python train.py --n_layer=11 --d_model=192 --n_head=6 --n_kv_head=6 --head_dim=32 --d_mlp=768 --vocab_size=8192 --activation="gelu" --norm="layernorm" --norm_place="pre" --norm_eps=1e-05 --positions="rope" --rope_base=10000.0 --rope_fraction=0.25 --qk_norm=false --attn_scale=0.177 --bias="all" --tie_embeddings=false --parallel_block=true --init="trunc" --init_std_qkv=0.0434 --init_std_o=0.0434 --init_std_up=0.0434 --init_std_down=0.0 --optimizer="ademamix" --lr=0.000543 --beta1=0.9 --weight_decay=0.31 --lr_head=0.00552 --warmup_steps=242 --schedule="wsd" --decay_fraction=0.659 --decay_shape="linear" --final_lr_fraction=0.0 --batch_tokens=32768 --seq_len=1024 --doc_mask=false --train_tokens=243200000 --steps=7422 --dataset="wikipedia_en"
Each number is 200 + 40 x the weight over its row's rms, rounded and kept within 0 to 999. Layers, rows and columns count from 0. The size before them is the row's rms in percent of the matrix's.

# layer 4 MLP down (transposed), 768x192, rms 0.0409, rows 273-309, columns 96-191
114,317,209,219,230,206,195,184,171,211,275,155,115,245,229,230,240,155,150,225,173,205,196,243,222,252,205,203,170,157,152,168,199,210,229,192,220,231,173,247,269,69,218,131,187,91,205,258,306,161,217,226,170,196,185,158,240,234,247,185,177,254,182,199,215,225,235,217,234,197,166,244,217,230,212,155,189,203,230,143,186,242,157,167,150,182,193,207,195,211,168,246,275,129,199,172,242
086,268,186,229,295,299,178,123,226,191,287,170,241,205,141,203,183,154,195,213,214,207,223,215,236,95,233,229,212,185,168,229,219,216,209,194,178,174,171,166,244,183,148,244,131,207,220,181,228,219,212,212,220,214,239,190,123,160,215,202,214,255,162,247,262,189,222,238,165,122,166,142,270,200,193,201,149,115,243,143,208,236,165,157,153,193,159,172,239,209,214,172,257,216,187,178,183
094,182,195,135,236,205,250,252,210,212,197,200,226,171,189,196,159,191,180,248,184,169,224,186,235,212,113,224,211,165,176,172,227,234,177,101,177,217,226,260,188,208,189,190,209,114,209,217,211,188,142,188,167,211,258,172,261,264,231,196,274,191,188,262,232,201,214,223,176,230,158,126,126,243,172,152,229,210,227,250,204,256,214,241,268,210,207,185,124,188,150,205,217,199,236,202,241
089,214,192,287,238,184,150,195,214,256,246,177,203,197,204,249,208,183,222,177,193,178,244,168,312,223,209,275,170,114,221,281,168,260,172,194,201,233,207,163,198,159,256,219,142,189,210,141,182,115,193,183,237,155,230,188,273,181,179,201,141,217,219,244,216,138,183,231,180,204,159,239,171,250,130,184,182,197,257,165,214,200,207,128,216,287,233,78,191,193,124,170,197,163,207,244,203
097,240,200,206,133,221,154,217,216,205,212,149,229,186,318,204,152,238,241,178,202,193,222,248,132,191,246,283,250,172,280,156,176,180,191,220,224,230,257,150,213,259,244,205,185,169,168,242,207,202,201,296,262,256,226,171,210,210,207,173,198,182,59,212,187,184,186,219,158,224,130,251,185,216,186,153,151,212,188,143,160,183,153,223,289,282,132,135,221,241,190,237,147,237,165,216,251
090,206,243,279,250,208,168,212,220,209,223,159,195,269,237,225,185,165,218,211,192,234,214,206,165,225,182,150,236,203,144,160,239,197,208,218,254,144,198,190,216,147,163,176,88,114,315,198,166,140,232,159,238,231,175,204,210,162,249,201,221,126,187,145,208,188,165,111,209,214,258,221,203,162,228,189,197,232,237,247,136,197,216,289,243,254,222,121,195,218,180,213,170,173,218,255,140
098,168,145,259,196,205,230,142,204,363,201,248,210,241,214,241,223,210,225,202,197,179,225,164,200,284,214,197,228,214,195,210,226,248,196,216,228,111,243,193,147,153,264,144,226,95,188,139,130,189,293,218,158,146,242,203,177,194,216,235,203,234,236,212,150,192,134,230,210,160,262,217,186,157,204,219,203,152,153,148,268,225,148,208,220,238,221,165,111,215,249,247,170,194,186,286,220
083,206,197,222,211,156,196,185,212,207,185,201,216,189,178,188,243,196,152,220,207,241,224,178,193,186,174,200,244,231,245,186,189,250,324,167,225,220,186,230,204,216,188,252,228,86,129,270,248,164,72,255,193,286,145,157,181,191,193,241,223,162,225,224,237,139,158,210,169,156,188,212,292,232,169,229,146,198,187,191,296,190,234,237,153,160,221,231,224,122,205,104,207,159,153,209,155
080,201,161,262,190,216,233,246,223,242,270,166,229,163,156,203,149,206,210,161,266,155,177,189,201,204,144,169,155,185,210,228,179,108,175,192,209,188,197,220,239,172,182,202,190,171,187,193,196,251,112,200,231,200,176,225,219,229,246,206,194,238,178,166,152,208,273,166,207,216,134,210,250,231,224,181,260,216,189,197,223,102,205,208,226,234,138,207,167,136,290,58,177,226,221,245,220
090,149,182,205,242,177,178,191,191,190,258,228,228,188,208,161,115,248,189,151,215,245,286,220,205,188,236,123,154,203,202,245,148,210,138,248,240,275,133,186,240,232,237,168,152,261,200,162,230,196,179,238,234,169,179,203,217,190,242,190,218,203,216,219,162,210,140,172,222,45,142,191,87,252,120,210,219,124,164,174,180,201,246,145,235,228,256,261,224,197,127,269,278,178,206,138,252
109,199,231,190,149,163,234,269,245,204,156,222,182,198,198,207,196,174,187,309,198,242,176,200,155,187,188,254,169,259,202,206,243,217,193,217,127,201,234,180,174,207,179,168,154,20,251,191,262,177,222,185,228,186,262,177,206,174,184,117,206,216,213,223,146,222,144,258,194,182,197,158,220,240,155,247,212,213,169,187,249,257,191,211,116,200,172,214,197,164,120,183,217,201,126,232,134
118,180,180,244,234,188,268,208,141,232,219,244,252,216,211,185,197,202,256,158,175,267,230,172,163,212,190,275,176,216,189,188,148,228,266,267,171,193,234,215,210,241,214,205,178,189,185,173,156,159,175,186,278,181,163,120,236,216,173,173,237,221,211,222,201,143,195,215,175,223,216,196,158,210,210,197,251,200,121,153,200,257,223,124,200,161,216,199,220,131,169,215,183,200,250,291,225
105,215,214,200,213,198,233,147,214,200,236,211,177,156,203,242,200,171,85,186,199,232,146,195,182,208,263,208,115,211,217,205,248,221,175,211,193,160,183,231,204,293,203,152,164,200,155,146,192,194,183,220,171,184,264,196,161,253,178,261,228,197,151,206,170,94,194,198,220,161,206,171,183,248,172,221,223,180,197,278,213,149,189,243,235,213,243,154,150,165,246,132,283,176,123,177,168
096,201,200,287,248,202,232,138,232,133,187,212,185,234,183,203,233,255,213,252,211,214,212,247,224,184,251,209,201,158,211,242,82,143,209,192,200,272,261,219,178,146,223,169,218,253,162,290,259,189,146,192,116,195,153,185,180,171,196,233,158,220,234,260,127,161,101,154,185,202,207,295,140,207,237,228,178,167,207,244,161,183,191,230,200,187,213,141,181,170,144,187,272,222,209,196,226
098,176,156,202,150,239,82,213,156,210,194,179,199,191,165,220,260,163,190,162,209,215,246,196,194,214,183,152,92,254,231,181,182,219,234,144,209,180,172,283,102,241,181,216,209,219,186,229,202,169,215,262,188,208,198,186,190,134,176,278,260,213,217,147,208,162,182,225,224,214,283,214,235,230,230,167,187,155,259,125,173,159,235,218,223,189,152,267,153,180,175,241,254,193,192,251,220
092,186,197,180,220,181,212,227,198,235,198,196,184,186,299,220,216,249,201,279,213,170,205,248,168,195,202,224,203,205,150,254,162,243,250,212,200,257,222,115,168,211,215,224,195,10,208,273,198,194,178,189,254,171,243,164,207,209,233,185,204,226,157,180,242,220,222,255,229,196,171,270,207,248,176,187,277,219,213,138,200,182,297,267,196,200,164,190,141,268,152,207,232,250,233,248,127
128,193,217,196,227,188,217,230,163,135,242,237,187,219,167,234,180,178,210,218,211,226,214,146,67,173,197,199,167,257,218,148,247,203,193,137,193,216,235,187,195,190,189,130,160,353,166,211,225,272,202,221,186,186,161,176,180,219,199,165,231,219,236,190,191,240,202,168,200,130,182,110,151,174,186,242,249,260,167,210,184,194,174,83,258,162,227,252,241,234,205,258,199,210,224,192,192
110,166,279,179,185,204,204,253,148,225,176,196,246,210,191,182,209,196,191,240,234,193,217,231,219,215,193,226,221,189,290,214,104,193,150,212,246,206,206,139,211,183,212,132,182,160,200,184,232,204,235,196,188,178,170,181,206,221,174,189,138,218,243,261,201,145,197,205,193,188,195,197,191,117,213,130,193,181,98,172,164,210,149,259,182,140,213,178,161,169,178,200,258,212,254,202,253
130,236,152,153,284,195,188,266,138,213,210,204,181,108,274,192,228,266,177,187,179,261,133,198,233,181,208,222,230,154,251,224,155,199,174,227,203,155,243,201,226,191,229,188,190,249,299,244,207,207,139,270,173,204,187,302,152,165,215,244,195,259,197,174,155,177,217,119,111,183,194,249,176,180,196,246,157,178,143,223,197,304,237,207,146,183,132,282,175,204,255,219,164,263,222,246,198
113,212,227,118,225,186,244,148,213,197,175,220,183,188,143,255,164,237,222,202,231,231,243,181,82,214,172,191,221,240,169,192,242,210,219,183,191,214,202,186,172,213,162,212,173,422,214,154,226,296,184,189,246,173,149,231,263,272,175,156,213,198,237,187,194,209,289,211,230,174,213,134,210,250,176,224,218,274,178,198,189,186,186,137,225,102,227,224,193,237,170,177,244,203,183,217,145
091,239,221,244,265,229,173,201,258,217,237,163,146,217,217,171,220,178,169,189,162,204,182,214,152,211,161,212,240,146,170,183,189,239,203,216,285,198,205,180,246,187,199,145,182,73,212,225,158,183,161,174,191,232,150,247,203,179,216,235,228,261,174,192,219,218,285,212,179,239,192,280,160,153,185,127,215,186,156,183,159,147,169,214,172,258,198,190,205,184,214,189,168,231,179,129,247
107,164,253,195,171,198,106,202,205,218,207,232,132,192,210,220,160,139,195,102,219,185,162,191,218,210,159,209,232,179,207,222,151,236,137,209,195,168,204,256,167,168,206,301,148,303,205,226,186,104,238,164,239,195,141,209,209,233,173,208,184,200,180,252,178,207,259,191,215,216,214,171,119,218,244,212,164,261,198,189,154,244,114,251,218,193,186,194,141,214,227,186,258,221,284,148,231
103,182,155,189,231,174,189,199,179,230,163,261,207,159,185,166,212,263,210,241,267,162,257,186,183,147,183,210,293,254,230,188,171,183,223,85,237,209,247,195,204,156,192,177,146,113,184,208,209,262,240,216,265,177,178,203,195,221,162,204,246,204,193,143,142,237,227,277,144,166,155,171,131,235,109,233,278,208,223,201,182,194,251,227,156,192,186,256,182,168,237,194,279,249,266,182,170
104,187,198,177,177,227,266,196,143,233,225,195,222,159,184,236,201,215,197,131,207,172,151,208,185,255,154,242,217,184,279,221,171,175,199,207,198,220,227,109,137,231,155,117,156,431,193,166,200,185,201,208,150,211,154,212,215,216,188,223,186,169,210,162,207,193,251,243,172,185,180,198,196,255,223,249,201,202,185,236,182,191,149,193,312,131,189,196,228,163,206,218,214,181,165,228,202
095,159,189,189,168,202,193,212,231,149,212,228,260,170,229,175,142,134,177,203,195,221,213,160,208,273,269,163,106,153,161,218,206,160,199,269,274,205,192,198,201,249,237,200,204,219,181,146,179,227,204,191,205,249,195,221,171,165,272,135,234,172,190,91,161,218,115,140,109,188,249,270,236,182,173,218,156,201,221,263,181,227,195,159,185,220,201,218,276,253,195,213,221,214,173,232,155
113,176,237,168,238,195,187,200,153,206,187,178,223,200,290,217,218,259,187,262,220,186,203,230,211,221,202,184,205,209,151,247,137,194,203,217,214,278,214,128,168,226,212,194,189,35,224,253,216,199,211,232,253,191,255,189,235,221,250,179,233,212,158,191,226,211,253,269,240,202,169,317,190,198,157,203,236,204,186,154,229,240,286,266,172,206,166,179,135,274,177,219,207,260,182,251,179
092,145,233,210,255,240,238,182,195,149,226,157,212,266,170,175,227,205,228,213,231,149,257,202,228,178,154,222,223,180,190,151,172,234,254,207,195,212,206,163,209,231,245,220,146,92,214,143,204,172,266,183,203,185,213,185,178,231,228,211,174,220,188,214,222,188,215,203,101,163,152,244,168,156,129,146,165,224,122,238,137,184,188,181,187,238,208,174,179,176,286,186,205,191,197,173,241
095,172,161,220,189,169,156,282,183,130,198,192,209,277,148,266,209,161,187,156,210,266,186,268,225,174,186,179,200,124,149,146,134,201,153,192,159,203,105,239,148,322,161,174,203,159,201,200,185,138,125,221,220,214,192,253,239,166,151,222,232,166,208,260,207,164,233,193,235,207,243,162,224,259,193,219,256,196,164,185,158,204,203,238,179,190,153,181,257,217,287,215,251,169,121,173,191
103,145,185,228,173,168,223,137,156,183,239,198,235,182,195,169,227,224,182,232,307,195,154,156,202,187,178,232,233,215,140,210,235,209,145,267,178,196,219,200,192,227,183,240,158,204,173,225,120,298,259,168,208,224,266,230,161,168,224,188,199,195,215,173,171,215,225,183,172,216,198,178,228,210,106,277,256,279,184,163,264,206,191,268,206,121,262,232,248,206,208,79,157,171,197,165,204
104,208,199,201,240,229,200,218,179,191,190,212,182,140,221,215,126,174,190,171,222,258,225,238,129,204,269,255,144,180,263,194,188,191,166,164,230,289,212,131,178,163,255,189,120,237,231,149,196,204,182,238,180,218,128,180,119,234,191,182,239,199,166,185,173,224,209,155,203,143,267,151,214,161,223,175,154,229,99,143,229,224,220,177,251,203,141,186,283,235,140,169,190,292,178,236,193
117,202,204,195,157,191,214,133,214,153,145,167,275,169,205,153,190,242,121,227,241,183,165,259,190,221,151,163,200,175,176,212,176,145,175,220,204,234,225,171,207,202,208,230,174,214,192,159,207,138,182,150,196,166,171,280,171,215,206,210,141,213,227,246,204,191,216,212,173,188,214,272,143,197,257,227,144,150,123,172,187,176,174,234,193,194,228,266,198,136,143,218,181,258,178,169,242
090,207,191,144,199,281,204,198,177,181,225,193,237,253,232,184,142,179,250,158,271,172,236,259,239,206,214,190,193,211,193,219,186,194,198,205,205,178,222,185,135,187,218,262,172,248,264,153,218,171,210,225,219,216,156,155,162,182,212,246,197,183,205,239,240,246,122,160,138,127,235,183,245,255,191,253,122,96,250,242,226,178,237,171,130,157,224,219,201,225,211,201,177,171,181,255,158
100,172,221,158,231,170,224,212,215,208,101,173,136,191,169,164,156,120,158,139,244,198,156,221,252,190,112,244,163,189,219,164,260,97,267,170,218,167,254,144,216,169,227,180,133,201,182,175,223,138,200,191,147,175,159,149,149,168,185,222,264,173,185,231,140,197,281,220,160,245,232,168,197,230,242,212,187,212,160,224,181,229,188,217,213,215,298,169,205,199,253,179,269,187,195,252,189
078,249,209,182,191,231,100,186,135,162,170,193,267,145,200,240,179,210,199,159,169,142,227,192,227,214,198,180,257,197,225,244,176,289,202,167,143,179,142,206,137,147,241,234,208,109,301,286,251,238,150,190,149,238,216,188,202,233,244,199,190,178,215,285,176,194,162,216,157,78,240,212,228,99,188,286,180,167,187,191,192,179,233,198,173,155,119,284,203,170,186,214,227,218,140,213,192
116,205,200,224,184,197,229,178,187,172,181,254,222,194,188,151,205,286,214,234,166,291,239,291,217,248,253,173,255,200,250,240,237,203,162,249,178,169,222,179,180,157,155,209,222,261,194,195,186,140,157,265,240,205,184,240,194,133,126,231,120,177,193,280,191,188,268,186,204,221,227,162,219,186,194,258,198,156,140,247,188,175,172,225,110,219,153,220,289,225,208,114,182,159,192,243,129
071,170,146,204,220,139,215,125,228,211,188,204,165,183,116,194,188,181,225,204,155,226,220,181,206,267,197,164,205,151,282,158,236,203,306,178,174,171,191,245,219,231,281,167,218,135,221,256,159,192,137,239,182,155,164,201,207,137,207,249,224,229,205,235,142,139,227,260,181,254,221,198,294,234,175,249,128,226,203,194,254,223,226,205,232,201,223,207,207,194,185,180,172,240,191,189,255
079,178,202,198,216,160,109,221,224,255,196,204,159,178,226,203,171,160,222,156,104,227,173,278,166,231,171,177,177,209,268,199,190,216,250,203,155,208,144,227,171,182,272,256,211,169,176,246,182,173,162,208,223,163,194,249,286,224,118,158,178,260,187,178,179,215,226,217,250,236,152,176,265,160,245,237,148,145,193,198,181,185,199,140,163,240,244,191,192,205,222,232,226,161,173,252,162
# layer 4 MLP up, 768x192, rms 0.0608, rows 274-309, columns 96-191
093,189,190,196,125,227,241,194,165,194,185,273,147,160,230,189,162,213,293,245,169,140,203,233,226,130,144,255,261,225,199,230,162,158,213,245,259,242,223,203,180,201,204,148,239,198,188,240,211,220,239,191,179,181,202,186,181,223,212,120,186,264,165,144,169,228,197,249,199,224,208,237,200,173,198,209,275,152,179,258,221,177,214,232,229,191,172,183,206,204,146,241,128,194,197,224,248
105,157,208,200,198,129,177,150,180,216,250,165,178,199,235,155,226,230,206,211,181,237,176,188,171,187,210,168,220,218,146,234,267,203,143,210,239,231,217,194,203,203,261,212,179,235,199,166,164,213,236,181,166,174,291,225,197,194,149,272,256,170,204,212,166,271,185,224,207,252,232,234,256,202,158,290,203,230,161,125,184,191,251,237,192,191,174,205,250,215,245,176,289,221,207,251,72
093,191,282,191,176,95,215,222,178,193,173,152,200,204,227,133,261,226,132,238,213,197,142,192,207,239,167,96,146,239,125,187,219,229,215,209,229,177,254,218,221,186,152,272,251,180,228,201,185,218,228,183,203,210,149,195,144,234,267,221,166,198,176,195,204,247,199,225,202,154,182,207,185,226,187,207,224,254,188,217,201,278,232,215,164,93,138,213,226,254,249,211,173,257,256,225,212
102,221,155,196,195,169,187,158,76,130,164,161,234,127,242,172,173,304,204,211,247,250,177,229,187,230,165,208,113,210,266,223,145,186,190,144,178,249,247,103,171,163,178,206,144,228,280,211,156,263,249,273,217,145,225,161,241,246,184,202,212,213,143,199,236,208,258,201,225,245,178,227,213,219,181,264,185,199,189,198,209,152,261,229,226,209,233,230,197,208,220,255,196,289,167,212,211
109,201,210,191,232,193,199,157,208,179,168,198,213,189,224,177,188,236,168,242,221,204,168,201,192,190,168,187,248,189,224,203,150,232,214,151,161,236,221,149,137,145,198,229,328,185,175,140,186,196,246,204,228,188,129,202,279,306,170,200,218,249,167,234,215,227,232,298,204,223,191,184,169,251,184,223,133,156,177,205,233,259,237,180,154,187,154,193,205,188,233,206,207,194,187,237,232
103,218,227,178,159,136,187,202,136,103,187,151,202,169,217,189,184,212,210,186,118,201,190,276,176,204,238,225,159,186,198,215,192,211,239,186,212,241,209,213,219,189,165,224,213,206,274,224,240,229,199,190,228,177,167,172,192,229,148,205,149,161,136,236,221,236,224,187,272,171,196,212,218,210,163,268,146,253,214,235,192,143,182,222,176,199,192,218,196,179,183,234,202,172,133,144,168
107,205,217,151,206,236,170,181,178,134,241,205,232,205,225,252,175,275,148,232,158,188,211,206,201,219,189,229,294,183,134,186,176,183,241,201,204,192,189,174,178,188,201,121,206,154,212,149,272,261,151,216,183,198,143,189,259,194,237,190,218,197,168,222,227,206,241,272,210,223,208,209,62,191,165,226,247,243,208,180,216,237,228,189,188,161,186,217,199,248,268,204,176,227,235,228,292
106,145,254,229,142,229,249,210,226,159,154,237,228,189,207,207,158,198,174,225,185,239,155,153,194,261,259,161,159,230,180,202,132,194,217,256,218,207,275,185,270,212,194,218,201,158,225,233,227,222,204,207,198,251,145,156,208,258,258,232,223,239,156,242,210,172,181,200,189,132,246,222,238,194,229,252,255,164,213,239,177,254,211,219,188,131,183,183,183,202,250,235,188,272,199,212,175
101,162,160,153,235,159,143,225,121,176,200,184,226,161,199,179,212,214,215,195,263,240,206,107,105,169,180,209,299,252,205,218,258,217,176,189,210,199,207,149,159,175,140,243,148,188,235,228,161,310,267,138,174,250,219,193,231,239,217,231,222,211,167,124,210,142,182,239,198,141,227,233,192,186,152,233,201,266,223,179,243,144,255,192,207,93,167,177,174,194,190,208,173,175,170,223,168
120,213,166,222,199,225,222,222,213,233,149,192,165,243,213,225,190,205,173,262,114,248,109,207,120,235,187,196,232,241,203,157,221,248,219,173,176,181,225,220,202,177,180,182,206,147,267,212,229,222,156,221,298,152,147,185,212,236,262,218,316,264,243,193,209,172,175,190,259,202,184,222,204,261,127,281,220,266,172,226,176,203,247,218,163,185,141,164,139,240,161,224,209,226,191,240,237
109,194,136,202,191,144,258,283,180,141,183,155,159,202,221,152,243,262,153,165,222,194,138,216,180,159,179,216,174,246,190,204,230,250,180,108,206,184,250,231,232,236,137,190,242,183,217,179,154,214,237,198,180,218,138,254,225,205,193,234,205,214,150,202,219,237,203,211,200,198,116,212,227,251,240,298,246,237,192,226,241,144,257,236,168,213,174,249,232,208,105,221,146,246,190,176,197
093,202,230,195,213,203,178,205,182,206,199,166,235,211,212,163,218,184,233,238,213,182,280,208,165,209,92,191,259,187,217,199,177,163,215,241,206,259,224,82,178,134,193,224,191,202,243,241,201,237,241,149,214,206,179,143,208,171,196,122,132,196,220,193,224,257,258,218,201,241,166,190,212,185,179,146,268,200,206,151,237,266,222,175,189,152,162,279,199,259,180,228,85,217,232,299,197
091,161,202,186,156,255,184,262,185,219,238,219,156,231,195,280,169,167,179,156,198,201,213,185,176,226,126,208,193,237,171,231,234,231,135,205,231,180,204,218,192,193,203,281,146,147,274,155,95,220,184,232,254,227,204,192,260,204,288,144,276,208,145,178,185,226,332,231,257,209,240,163,184,227,181,179,179,206,227,172,213,195,175,135,145,192,199,234,216,196,239,192,84,208,229,241,197
088,197,192,186,153,195,161,168,182,226,137,219,164,256,163,195,190,160,223,137,162,158,211,253,178,197,157,211,260,252,203,198,212,213,175,248,161,278,211,176,181,164,213,207,211,188,215,169,237,206,231,162,161,93,253,230,265,239,199,208,225,194,245,129,248,131,208,161,218,281,171,213,172,210,235,175,209,221,194,242,186,215,245,237,230,203,213,205,171,241,187,216,140,193,174,225,152
071,178,234,163,209,196,248,186,214,221,169,158,189,160,268,166,243,248,224,227,215,164,223,243,209,163,207,211,209,215,151,197,204,238,223,225,217,229,211,144,160,201,178,227,213,138,239,229,246,225,185,209,182,179,226,228,219,221,234,192,195,211,122,221,282,239,221,193,200,177,166,211,170,240,166,163,222,218,261,182,195,194,310,332,227,162,186,140,140,253,214,277,235,208,245,266,195
142,176,233,134,227,203,256,246,164,171,191,227,145,154,238,240,242,208,177,223,150,198,238,183,125,128,227,153,181,226,254,182,236,178,220,129,198,223,218,159,133,206,196,239,179,196,214,145,267,331,207,216,234,222,166,133,265,199,194,170,269,189,166,201,192,299,178,229,207,165,212,197,157,202,196,214,259,258,213,173,199,190,219,145,228,153,171,235,197,235,141,253,190,212,221,210,143
089,228,134,190,237,201,198,195,246,244,217,131,169,179,224,212,212,187,212,189,174,150,172,198,215,173,173,192,217,156,139,195,323,211,231,183,141,171,178,230,201,203,175,266,167,209,244,218,186,229,200,223,207,198,241,224,226,167,267,204,277,184,154,180,195,269,199,224,204,221,211,207,145,286,201,240,203,187,308,193,226,228,214,171,239,254,171,190,209,263,258,201,140,209,131,184,134
112,274,119,120,211,161,178,231,156,188,153,150,192,175,214,148,149,255,242,203,182,193,170,202,169,228,222,225,265,174,277,187,253,266,231,179,248,170,236,246,192,212,174,144,218,164,253,173,192,217,161,232,191,201,257,285,204,205,109,220,203,194,229,182,246,269,175,202,175,218,185,150,199,299,175,189,178,249,159,194,168,247,268,182,170,218,159,184,178,249,283,266,189,207,189,213,221
127,228,215,187,276,184,280,213,202,140,216,250,203,187,204,270,312,172,139,227,193,162,231,201,118,178,224,180,197,231,207,197,187,252,199,171,207,213,256,169,125,211,168,189,133,250,183,245,242,292,244,183,208,153,254,148,253,167,194,177,203,211,206,160,201,266,218,253,232,180,198,201,162,246,218,263,187,246,182,201,210,111,229,166,235,153,190,199,173,222,184,203,224,280,194,197,140
090,225,154,169,162,229,193,113,156,210,148,220,261,200,215,244,259,163,225,200,242,202,216,213,259,134,242,250,178,259,203,236,185,175,127,203,139,229,166,165,187,267,200,236,181,215,200,243,234,226,208,242,240,138,233,231,202,262,163,174,203,189,167,201,176,205,154,250,173,179,218,191,231,199,206,243,215,175,214,262,216,225,237,223,221,193,94,187,209,202,134,287,198,170,198,248,156
103,252,191,163,193,237,216,240,221,131,181,242,164,123,250,236,178,159,160,156,262,230,190,125,180,254,180,143,157,231,259,226,67,176,156,271,164,184,255,210,216,118,202,277,205,172,209,183,196,189,201,169,222,163,203,195,201,208,212,195,198,304,203,211,182,158,187,229,249,228,162,235,165,201,229,156,220,218,177,272,168,217,198,206,143,217,209,134,184,231,175,218,248,290,157,205,181
095,243,283,154,148,212,293,241,208,214,223,124,163,239,208,212,197,205,160,307,218,240,201,191,271,264,202,204,196,184,212,245,148,216,176,241,265,248,233,206,189,258,196,255,173,119,184,188,180,249,143,221,281,234,248,187,224,153,257,189,212,189,219,119,210,213,212,201,248,220,243,261,211,188,168,251,262,161,164,209,215,261,228,229,164,158,124,151,153,258,157,217,178,205,224,232,246
120,170,158,159,234,250,246,331,247,203,167,187,205,217,216,208,241,285,175,167,141,147,252,156,154,192,235,221,190,220,119,215,187,195,173,178,230,246,237,218,161,196,207,177,235,227,200,163,284,297,184,251,137,131,176,110,253,197,237,204,180,195,231,205,150,245,133,201,262,177,143,195,217,259,218,164,312,201,181,209,202,172,200,180,264,202,196,248,213,189,153,231,163,307,174,247,205
089,136,143,214,261,241,225,156,110,246,174,190,164,175,163,216,228,243,209,206,211,195,88,244,166,97,147,215,253,212,189,204,168,184,156,169,157,194,271,175,158,197,162,160,214,178,232,252,213,234,166,185,209,190,203,157,215,212,176,234,184,201,163,233,250,185,241,238,250,245,146,154,195,202,149,246,183,217,237,200,252,180,205,224,190,202,186,200,156,171,284,183,250,217,212,200,228
069,170,166,171,214,153,225,265,189,205,177,142,175,188,237,161,194,282,171,190,246,163,161,214,191,261,182,242,199,211,161,230,133,191,183,189,195,235,217,146,151,195,176,213,183,135,264,234,250,198,198,233,247,201,205,176,248,252,215,228,198,252,148,192,236,219,223,209,195,208,126,276,180,186,171,187,225,201,227,184,186,224,301,290,153,191,169,177,128,251,184,214,244,218,166,193,234
093,319,196,178,145,198,238,201,160,192,158,287,234,114,202,145,216,193,212,200,202,174,211,219,192,208,220,242,194,272,190,214,231,177,246,177,182,231,166,160,187,137,164,200,172,151,200,235,203,219,177,180,173,217,217,230,227,193,218,171,190,269,149,211,254,188,163,231,215,237,258,227,206,253,242,158,241,202,281,178,221,188,175,219,214,183,131,231,169,150,178,242,129,225,145,216,153
105,183,247,157,193,154,206,307,234,160,213,225,213,131,178,172,197,186,208,181,223,225,236,178,177,173,217,201,174,188,226,183,168,214,200,189,175,208,180,80,188,181,142,214,173,155,223,250,177,229,189,160,123,247,245,218,163,298,209,158,202,240,193,187,265,161,172,163,208,264,257,290,234,206,198,209,188,223,162,223,124,273,190,269,106,197,198,183,181,211,181,207,125,278,186,274,130
100,256,263,135,187,190,224,262,231,167,158,161,227,234,207,220,206,170,200,186,117,197,247,271,200,242,180,193,175,191,245,146,217,228,244,131,196,231,196,178,212,136,227,167,269,188,182,182,241,173,155,254,223,193,162,200,215,189,159,183,222,232,167,249,196,240,152,252,203,233,157,183,166,222,241,179,151,187,241,251,100,186,228,165,218,210,209,171,162,229,181,253,256,252,229,237,169
093,184,197,207,239,195,274,193,168,229,201,132,216,195,191,129,259,219,229,230,136,169,182,215,224,259,195,145,199,201,225,175,141,237,232,192,179,174,127,247,184,233,162,164,249,146,206,272,273,200,256,279,224,215,194,155,271,162,142,206,161,200,191,177,264,158,217,263,245,178,170,214,154,252,169,243,226,161,209,201,152,228,225,267,124,270,226,218,175,195,269,196,182,148,208,188,202
099,179,157,202,236,221,163,215,217,224,235,179,193,214,188,241,183,171,211,183,156,258,227,152,164,196,188,267,249,227,172,177,223,228,236,224,161,181,128,215,156,187,220,179,195,151,223,209,160,194,175,238,207,189,129,189,216,207,175,187,302,188,209,160,175,209,211,228,296,232,136,182,182,253,158,174,225,290,267,212,206,180,243,234,214,199,178,111,141,240,216,185,193,172,219,178,119
092,164,167,216,306,165,213,173,185,209,123,276,158,187,254,242,321,207,129,233,176,206,265,212,173,198,221,203,202,220,125,186,158,154,120,219,224,182,171,181,199,230,209,183,206,236,152,206,246,224,270,160,186,172,207,199,254,211,168,217,151,177,174,129,254,156,176,156,290,169,219,237,205,178,177,165,217,191,213,184,122,201,251,271,253,167,200,208,173,236,223,232,202,209,143,210,203
102,174,201,214,191,175,191,203,190,167,215,234,268,181,207,203,163,225,255,213,137,174,162,256,187,149,240,128,196,189,169,163,140,238,265,195,211,221,127,163,209,185,162,175,187,200,224,240,182,202,260,236,171,216,183,222,257,266,273,145,214,244,139,161,256,220,214,213,278,177,200,251,201,159,125,208,266,162,248,202,190,131,252,272,156,235,198,176,206,258,150,183,148,170,256,245,138
103,112,163,211,195,115,171,164,277,314,201,271,156,201,275,179,212,211,196,199,225,212,237,231,216,181,180,261,219,172,161,235,220,207,214,245,241,236,230,129,237,210,215,143,219,200,166,139,224,205,269,221,224,170,253,255,198,129,160,148,271,157,165,132,199,180,174,209,215,195,137,284,190,252,177,179,272,247,176,175,186,216,245,227,212,204,223,156,194,252,186,229,178,255,203,199,207
102,207,244,221,243,228,222,192,229,198,212,260,267,94,208,260,217,222,227,213,151,208,163,193,159,209,152,148,229,247,173,163,244,207,272,184,260,221,200,199,263,222,144,155,143,210,227,160,193,271,166,193,223,157,171,156,240,265,167,161,225,192,195,164,187,187,243,186,260,226,137,176,231,176,242,273,149,244,204,203,193,199,174,199,191,165,229,139,193,195,167,207,266,242,113,216,179
102,187,237,160,247,305,167,219,211,193,166,127,195,210,240,199,175,278,176,201,231,162,171,190,190,97,179,220,213,237,238,182,100,173,189,233,300,220,196,110,139,175,173,252,249,202,197,236,234,209,186,200,218,234,220,267,208,163,217,188,200,151,176,183,203,181,177,171,263,249,214,255,130,171,225,178,194,227,155,160,189,163,240,176,144,91,192,159,193,226,231,245,199,256,191,297,223
090,174,276,239,192,198,188,277,193,242,209,144,223,221,174,158,217,192,193,228,255,148,148,219,211,249,234,219,192,197,228,214,147,215,127,150,236,152,195,214,266,169,175,162,233,188,233,218,145,165,176,209,179,160,171,174,155,220,232,167,168,171,172,240,231,193,215,209,203,222,194,229,218,224,171,102,279,187,212,218,173,269,195,210,185,125,126,217,232,246,119,207,199,268,121,147,198